python train.py --n_layer=12 --d_model=160 --n_head=5 --n_kv_head=5 --head_dim=32 --d_mlp=640 --vocab_size=2048 --activation="quick_gelu" --norm="layernorm" --norm_place="pre" --norm_eps=1e-06 --positions="rope" --rope_base=10000.0 --rope_fraction=0.25 --qk_norm=false --attn_scale=0.177 --bias="all" --tie_embeddings=false --parallel_block=true --init="normal" --init_std_qkv=0.0305 --init_std_o=0.00623 --init_std_up=0.0305 --init_std_down=0.00311 --optimizer="adamw" --lr=0.00152 --beta1=0.95 --beta2=0.98 --weight_decay=0.21 --lr_head=0.00326 --grad_clip=2.0 --warmup_steps=368 --schedule="wsd" --decay_fraction=0.81 --decay_shape="linear" --final_lr_fraction=0.1 --batch_tokens=16384 --seq_len=512 --doc_mask=true --train_tokens=124300000 --steps=7587 --dataset="wikipedia_en"
Each number is 50 + 10 x the weight over its row's rms, rounded and kept within 0 to 99. Layers, rows and columns count from 0. The size before them is the row's rms in percent of the matrix's.

# v: layer 2 attention value, 160x160, rms 0.0566, rows 71-95, columns 80-119
# o: layer 2 attention output (transposed), 160x160, rms 0.0577, rows 71-95, columns 80-119
# q: layer 2 attention query, 160x160, rms 0.0597, rows 96-108, columns 80-119
# k: layer 2 attention key, 160x160, rms 0.0563, rows 96-108, columns 80-119
v71 084:57 50 46 48 37 50 44 34 53 52 51 49 48 48 54 41 42 58 28 58 35 67 41 39 57 49 40 38 41 41 56 44 64 41 58 37 76 60 43 52
o71 089:43 59 61 50 42 57 43 46 50 50 56 93 46 72 41 44 55 52 50 55 60 52 34 45 66 55 48 73 49 50 47 41 56 54 58 45 48 76 73 54
v72 067:45 58 41 59 35 52 46 42 47 50 57 46 43 52 50 39 52 51 51 58 36 64 38 47 53 59 28 37 54 52 54 48 40 50 57 35 74 62 33 57
o72 074:43 53 49 41 47 61 41 41 65 48 40 99 57 52 40 50 56 34 40 52 64 48 31 46 74 68 58 72 49 54 57 52 63 46 60 38 49 55 68 46
v73 092:61 50 28 54 59 42 54 72 53 46 41 42 47 38 53 56 50 50 58 46 51 41 54 59 51 45 77 69 45 44 56 52 41 43 48 52 25 36 60 46
o73 093:49 45 43 51 55 47 59 45 34 65 57 16 50 43 54 51 47 60 52 63 40 39 62 54 33 49 62 52 47 52 41 55 36 55 45 56 58 36 28 35
v74 085:51 49 41 53 42 35 49 47 54 66 60 52 57 50 46 45 57 58 50 57 37 51 51 41 57 28 50 21 47 43 49 52 59 61 46 64 63 58 32 35
o74 090:35 55 43 41 64 50 55 39 39 32 37 56 35 49 54 55 45 42 53 64 44 45 16 65 42 57 48 62 49 48 52 49 55 50 62 33 48 52 71 55
v75 084:63 50 31 42 48 58 39 33 53 64 46 57 49 54 63 50 53 49 46 59 37 49 37 48 47 60 51 20 50 46 63 59 55 37 64 54 78 52 36 46
o75 086:64 59 49 50 52 40 37 55 66 50 47 69 29 60 32 58 54 52 53 55 48 48 33 47 47 33 20 49 49 56 38 43 57 58 43 47 64 62 34 63
v76 093:49 43 65 50 54 62 61 55 44 31 48 48 55 47 46 51 39 42 54 40 61 36 74 68 53 42 65 73 55 46 44 42 38 51 42 66 27 35 62 40
o76 099:42 44 51 56 53 38 56 46 53 43 57 07 54 45 55 51 41 48 60 46 53 43 84 56 37 53 61 45 52 56 57 60 29 56 40 68 34 38 43 44
v77 087:50 48 48 41 40 44 56 60 42 43 48 46 52 46 47 44 62 47 50 34 49 46 59 45 50 65 58 61 47 44 62 15 32 60 30 67 54 47 60 61
o77 086:55 25 63 62 62 37 42 43 47 49 40 19 56 59 47 47 44 54 58 50 54 50 75 57 47 53 56 31 48 67 48 68 42 51 59 52 36 33 40 50
v78 095:61 50 68 54 68 52 51 45 54 61 52 54 42 45 62 46 29 59 46 49 60 49 57 83 53 51 63 39 42 42 43 60 47 38 52 65 37 54 54 54
o78 096:35 64 33 68 54 52 52 37 58 44 70 48 44 47 43 54 45 47 50 58 51 49 61 44 38 47 46 60 42 33 57 35 40 50 45 48 44 65 49 41
v79 090:71 46 21 52 81 43 28 39 60 53 32 44 48 41 35 56 62 46 54 55 31 46 53 17 56 43 58 62 51 41 76 62 52 43 54 53 65 54 50 36
o79 089:60 48 50 45 52 21 59 58 31 58 52 33 27 49 49 35 65 64 53 55 45 51 45 65 39 36 47 41 53 57 32 53 51 64 52 48 60 36 46 44
v80 082:52 46 71 72 54 41 61 69 38 41 57 51 52 55 66 55 50 53 35 38 53 52 58 58 51 48 57 70 33 57 45 54 40 71 49 49 35 43 45 53
o80 080:40 37 55 50 47 65 69 45 53 53 48 29 44 40 49 51 37 44 39 38 75 43 98 53 46 65 48 51 45 50 48 52 42 54 44 52 27 39 46 57
v81 089:52 46 52 57 35 45 50 45 40 35 61 50 61 58 66 52 58 45 60 43 46 62 49 65 48 54 42 41 44 56 34 48 43 67 50 48 50 55 58 52
o81 089:50 47 46 46 58 52 43 43 64 48 38 64 60 60 41 52 31 28 46 47 46 49 52 49 49 64 50 62 41 57 61 52 35 31 34 48 35 43 55 75
v82 100:66 50 45 59 56 46 30 37 49 54 56 51 53 57 61 38 49 51 59 59 28 68 47 41 53 53 30 36 51 55 52 49 58 58 51 43 87 56 26 51
o82 100:51 45 47 45 48 54 48 55 44 51 52 89 46 49 46 40 63 39 47 63 56 56 31 52 72 51 56 69 61 45 43 49 56 62 55 30 51 58 81 50
v83 099:34 44 76 52 52 53 58 74 48 41 52 44 53 44 39 49 48 45 51 43 64 50 61 55 45 39 62 83 39 49 53 53 33 55 38 54 31 47 54 42
o83 102:42 47 53 50 55 52 68 42 41 52 52 04 49 44 63 48 44 64 47 43 57 44 80 54 42 47 56 46 56 52 53 56 39 45 43 65 49 28 29 40
v84 084:40 49 47 52 35 49 48 56 53 56 37 47 47 59 49 55 73 52 42 60 45 53 36 33 50 55 43 37 52 59 66 50 44 49 56 18 69 67 42 54
o84 084:60 39 58 26 46 65 53 51 47 52 42 72 48 42 52 59 53 50 48 40 50 50 41 48 67 54 56 45 49 43 42 47 55 44 68 46 57 32 53 50
v85 088:49 50 38 31 41 43 57 37 50 51 47 50 54 49 34 42 17 50 50 36 62 42 61 57 54 54 63 59 42 48 49 21 53 56 51 50 29 29 51 54
o85 085:47 49 59 73 42 51 49 43 45 46 73 35 49 55 56 47 52 56 49 57 64 43 66 48 54 46 57 45 66 49 46 49 45 61 57 69 35 59 64 48
v86 086:66 50 47 59 82 47 44 50 49 56 52 53 53 52 43 48 37 47 80 39 53 52 61 60 61 58 77 57 46 51 34 50 55 51 43 43 23 49 52 60
o86 094:29 48 39 50 48 46 57 47 55 42 60 55 58 51 48 58 59 30 44 62 35 61 28 64 50 44 54 52 48 39 40 51 52 63 30 46 54 49 54 39
v87 082:52 42 38 45 38 41 54 75 46 56 47 48 48 46 41 64 54 61 45 59 47 48 51 40 51 40 61 56 47 60 46 50 37 43 56 40 33 52 40 48
o87 083:43 48 58 38 58 68 72 41 35 51 36 34 36 27 65 56 52 62 58 37 48 37 59 56 37 57 72 42 54 49 41 60 55 32 55 57 58 29 41 35
v88 093:53 53 40 51 62 54 58 41 52 71 48 54 47 52 69 53 60 54 53 45 44 46 43 61 46 67 55 22 48 44 57 45 50 32 40 60 59 44 62 62
o88 099:52 50 43 53 51 54 35 44 61 51 44 49 50 60 40 51 49 47 59 57 38 61 52 40 36 38 43 39 37 52 51 50 58 51 53 55 52 66 30 62
v89 102:63 50 69 45 65 48 43 56 47 45 49 49 43 52 69 52 55 51 25 53 48 42 43 64 63 52 69 37 40 36 61 44 47 53 62 66 60 47 54 51
o89 098:50 44 39 64 62 45 54 50 51 43 44 36 40 42 49 50 26 50 75 46 53 35 79 56 33 36 43 57 37 55 37 61 34 58 58 22 38 49 45 36
v90 095:36 49 48 60 37 46 45 65 43 43 49 52 56 42 40 48 58 45 41 52 49 57 69 48 50 48 42 84 52 57 58 31 36 56 45 48 43 46 37 42
o90 095:55 41 75 38 47 37 63 52 49 43 47 35 39 50 57 36 64 58 47 27 65 41 78 57 51 58 48 47 53 48 38 59 45 53 37 61 41 35 54 48
v91 091:45 50 05 60 72 36 43 37 56 57 54 55 46 51 54 47 61 56 60 59 26 59 41 40 50 64 31 58 64 52 47 71 55 38 47 30 73 49 24 36
o91 092:65 55 62 32 23 52 45 51 63 55 55 76 44 45 51 43 63 40 44 55 47 48 24 51 56 53 57 67 59 44 44 48 61 66 63 44 52 58 66 67
v92 091:33 49 45 39 37 54 57 61 39 42 50 46 48 43 54 47 42 49 53 45 60 40 62 80 40 51 70 67 56 48 49 48 44 55 49 58 30 45 68 48
o92 089:45 46 50 55 52 38 55 41 53 43 49 20 56 42 68 54 28 50 57 43 55 41 86 50 42 57 58 35 57 57 54 67 34 54 49 72 43 37 43 55
v93 080:51 50 54 75 41 43 53 61 45 42 52 44 53 40 48 50 52 38 53 60 58 60 53 58 51 45 54 73 60 62 40 45 38 53 44 34 27 46 43 45
o93 087:46 54 62 39 50 66 59 41 49 61 62 45 53 31 53 59 52 47 44 36 69 45 67 44 68 74 56 48 57 39 50 44 48 61 43 62 33 44 52 46
v94 101:26 45 49 50 09 52 62 65 45 52 53 46 42 40 49 55 53 55 45 46 58 52 56 42 48 47 56 75 59 46 43 56 34 48 36 52 27 57 49 49
o94 105:40 48 62 40 44 60 61 33 49 58 45 41 51 41 58 54 45 68 43 46 56 48 67 50 48 67 52 41 65 49 54 52 42 40 53 71 48 40 36 55
v95 077:49 44 45 28 53 61 58 39 38 47 35 59 57 44 46 59 41 56 26 40 48 34 64 73 51 38 73 63 38 54 51 42 42 53 55 66 33 38 56 48
o95 076:48 47 58 52 50 43 57 45 61 32 48 03 34 54 51 50 44 46 56 48 55 43 85 54 28 39 52 36 48 62 41 59 42 58 47 68 42 49 40 54
q96 119:48 59 41 40 64 59 40 34 42 43 47 68 67 56 55 44 45 54 31 53 43 43 40 39 54 48 57 53 57 44 55 56 40 62 45 46 58 39 50 37
k96 134:52 79 50 62 45 35 35 54 29 51 57 68 65 64 55 55 53 64 50 31 40 53 38 50 63 50 45 40 51 34 49 49 46 60 53 65 57 47 39 43
q97 094:37 60 50 33 48 39 44 41 46 42 61 73 66 48 41 48 36 50 46 62 37 45 48 57 55 36 43 43 61 49 46 47 46 66 32 52 42 32 47 34
k97 140:53 82 52 63 43 38 32 53 30 53 54 65 57 71 61 56 52 61 44 34 36 58 41 53 65 48 41 45 53 34 49 48 48 65 50 57 63 56 34 47
q98 208:60 29 55 53 56 60 64 59 61 55 39 24 33 38 53 43 53 43 59 56 70 43 62 48 44 58 60 59 42 58 51 51 53 31 66 44 53 56 64 61
k98 044:63 15 60 40 55 63 55 41 67 31 50 50 47 35 37 48 53 34 62 51 57 40 56 49 28 45 67 41 44 55 40 39 53 41 52 42 39 42 57 51
q99 090:56 42 59 41 47 44 61 63 53 63 59 41 48 40 46 47 53 45 53 51 60 47 49 45 59 55 58 41 40 58 43 49 73 50 35 49 45 69 56 64
k99 206:42 85 47 58 46 35 41 52 22 52 61 71 58 69 59 62 54 68 44 41 40 56 33 55 68 54 38 50 60 28 47 58 51 61 49 54 57 44 36 46
q100 122:65 42 56 54 37 54 54 61 64 64 34 31 41 39 50 49 60 39 61 48 51 37 60 35 47 48 46 61 37 59 57 35 58 41 68 50 53 64 66 69
k100 091:37 54 50 45 48 51 51 51 47 52 60 64 54 45 31 63 42 67 41 52 54 49 54 67 57 44 49 63 56 50 35 68 48 50 35 59 46 38 51 32
q101 170:39 67 40 40 48 42 42 38 38 42 64 79 65 56 45 50 44 52 40 53 32 52 38 57 56 41 41 46 59 44 52 46 45 63 34 56 48 38 48 35
k101 057:48 71 53 66 55 40 34 45 32 53 56 72 63 65 60 57 46 65 48 47 50 58 53 66 57 50 53 46 46 33 38 46 62 58 55 55 50 58 38 36
q102 059:41 53 53 37 38 48 48 59 45 62 64 62 46 34 32 60 58 62 36 49 46 41 56 50 51 51 61 40 56 46 48 39 27 60 55 62 45 57 61 51
k102 215:48 81 52 56 47 38 35 49 26 59 57 61 52 66 63 58 50 58 43 38 41 59 41 54 66 55 41 47 52 30 47 52 44 62 52 68 63 43 42 41
q103 266:45 72 39 55 46 39 38 40 36 48 63 77 64 66 50 55 44 64 45 47 34 58 35 55 61 44 36 43 56 41 52 56 47 61 38 58 55 45 33 40
k103 052:56 27 47 51 53 61 61 55 64 53 49 30 33 36 49 42 44 36 56 57 48 41 43 43 37 64 41 61 52 69 49 52 51 37 61 33 49 49 60 71
q104 096:30 56 55 41 46 63 45 49 41 64 61 45 44 42 58 68 53 79 55 52 41 65 44 59 54 55 41 59 31 46 30 57 55 54 52 39 50 50 47 58
k104 101:49 55 43 65 54 36 49 39 49 57 48 50 53 52 73 44 39 52 50 72 61 50 37 52 59 66 30 68 48 33 50 72 34 31 47 45 52 57 65 38
q105 100:49 50 50 68 45 56 24 63 55 50 50 51 47 53 51 48 63 56 48 52 44 31 57 41 35 44 58 43 40 45 52 58 66 43 58 72 46 41 47 58
k105 107:71 63 45 62 44 56 53 37 34 43 39 58 54 45 66 54 52 47 39 50 40 67 44 73 65 45 25 35 51 43 52 57 60 51 54 35 70 40 27 43
q106 110:28 60 39 40 39 55 41 49 56 55 55 40 47 27 44 67 53 63 54 55 53 33 45 68 53 55 51 58 43 49 38 48 40 43 24 49 50 50 54 52
k106 115:43 57 48 73 64 58 54 60 46 49 43 42 50 72 51 63 61 46 60 50 55 52 53 43 51 50 49 66 63 52 34 50 37 49 42 56 48 52 50 41
q107 094:51 53 40 60 52 44 55 38 44 40 41 48 64 43 57 76 62 41 52 50 33 62 52 36 33 73 53 60 56 49 42 53 60 50 35 61 49 58 45 43
k107 099:31 46 34 48 69 58 65 47 54 38 45 41 62 35 42 41 49 55 56 68 47 41 43 45 48 74 42 44 58 46 47 49 37 47 69 36 45 41 39 39
q108 099:59 40 37 62 55 44 41 60 47 63 30 60 32 50 32 45 64 55 66 50 41 57 39 56 55 47 48 50 67 49 64 68 53 65 46 47 76 51 57 52
k108 107:47 37 61 61 46 46 60 65 46 44 70 56 42 61 57 40 58 44 56 60 53 39 48 55 41 45 42 60 38 36 44 36 43 35 39 62 43 56 59 45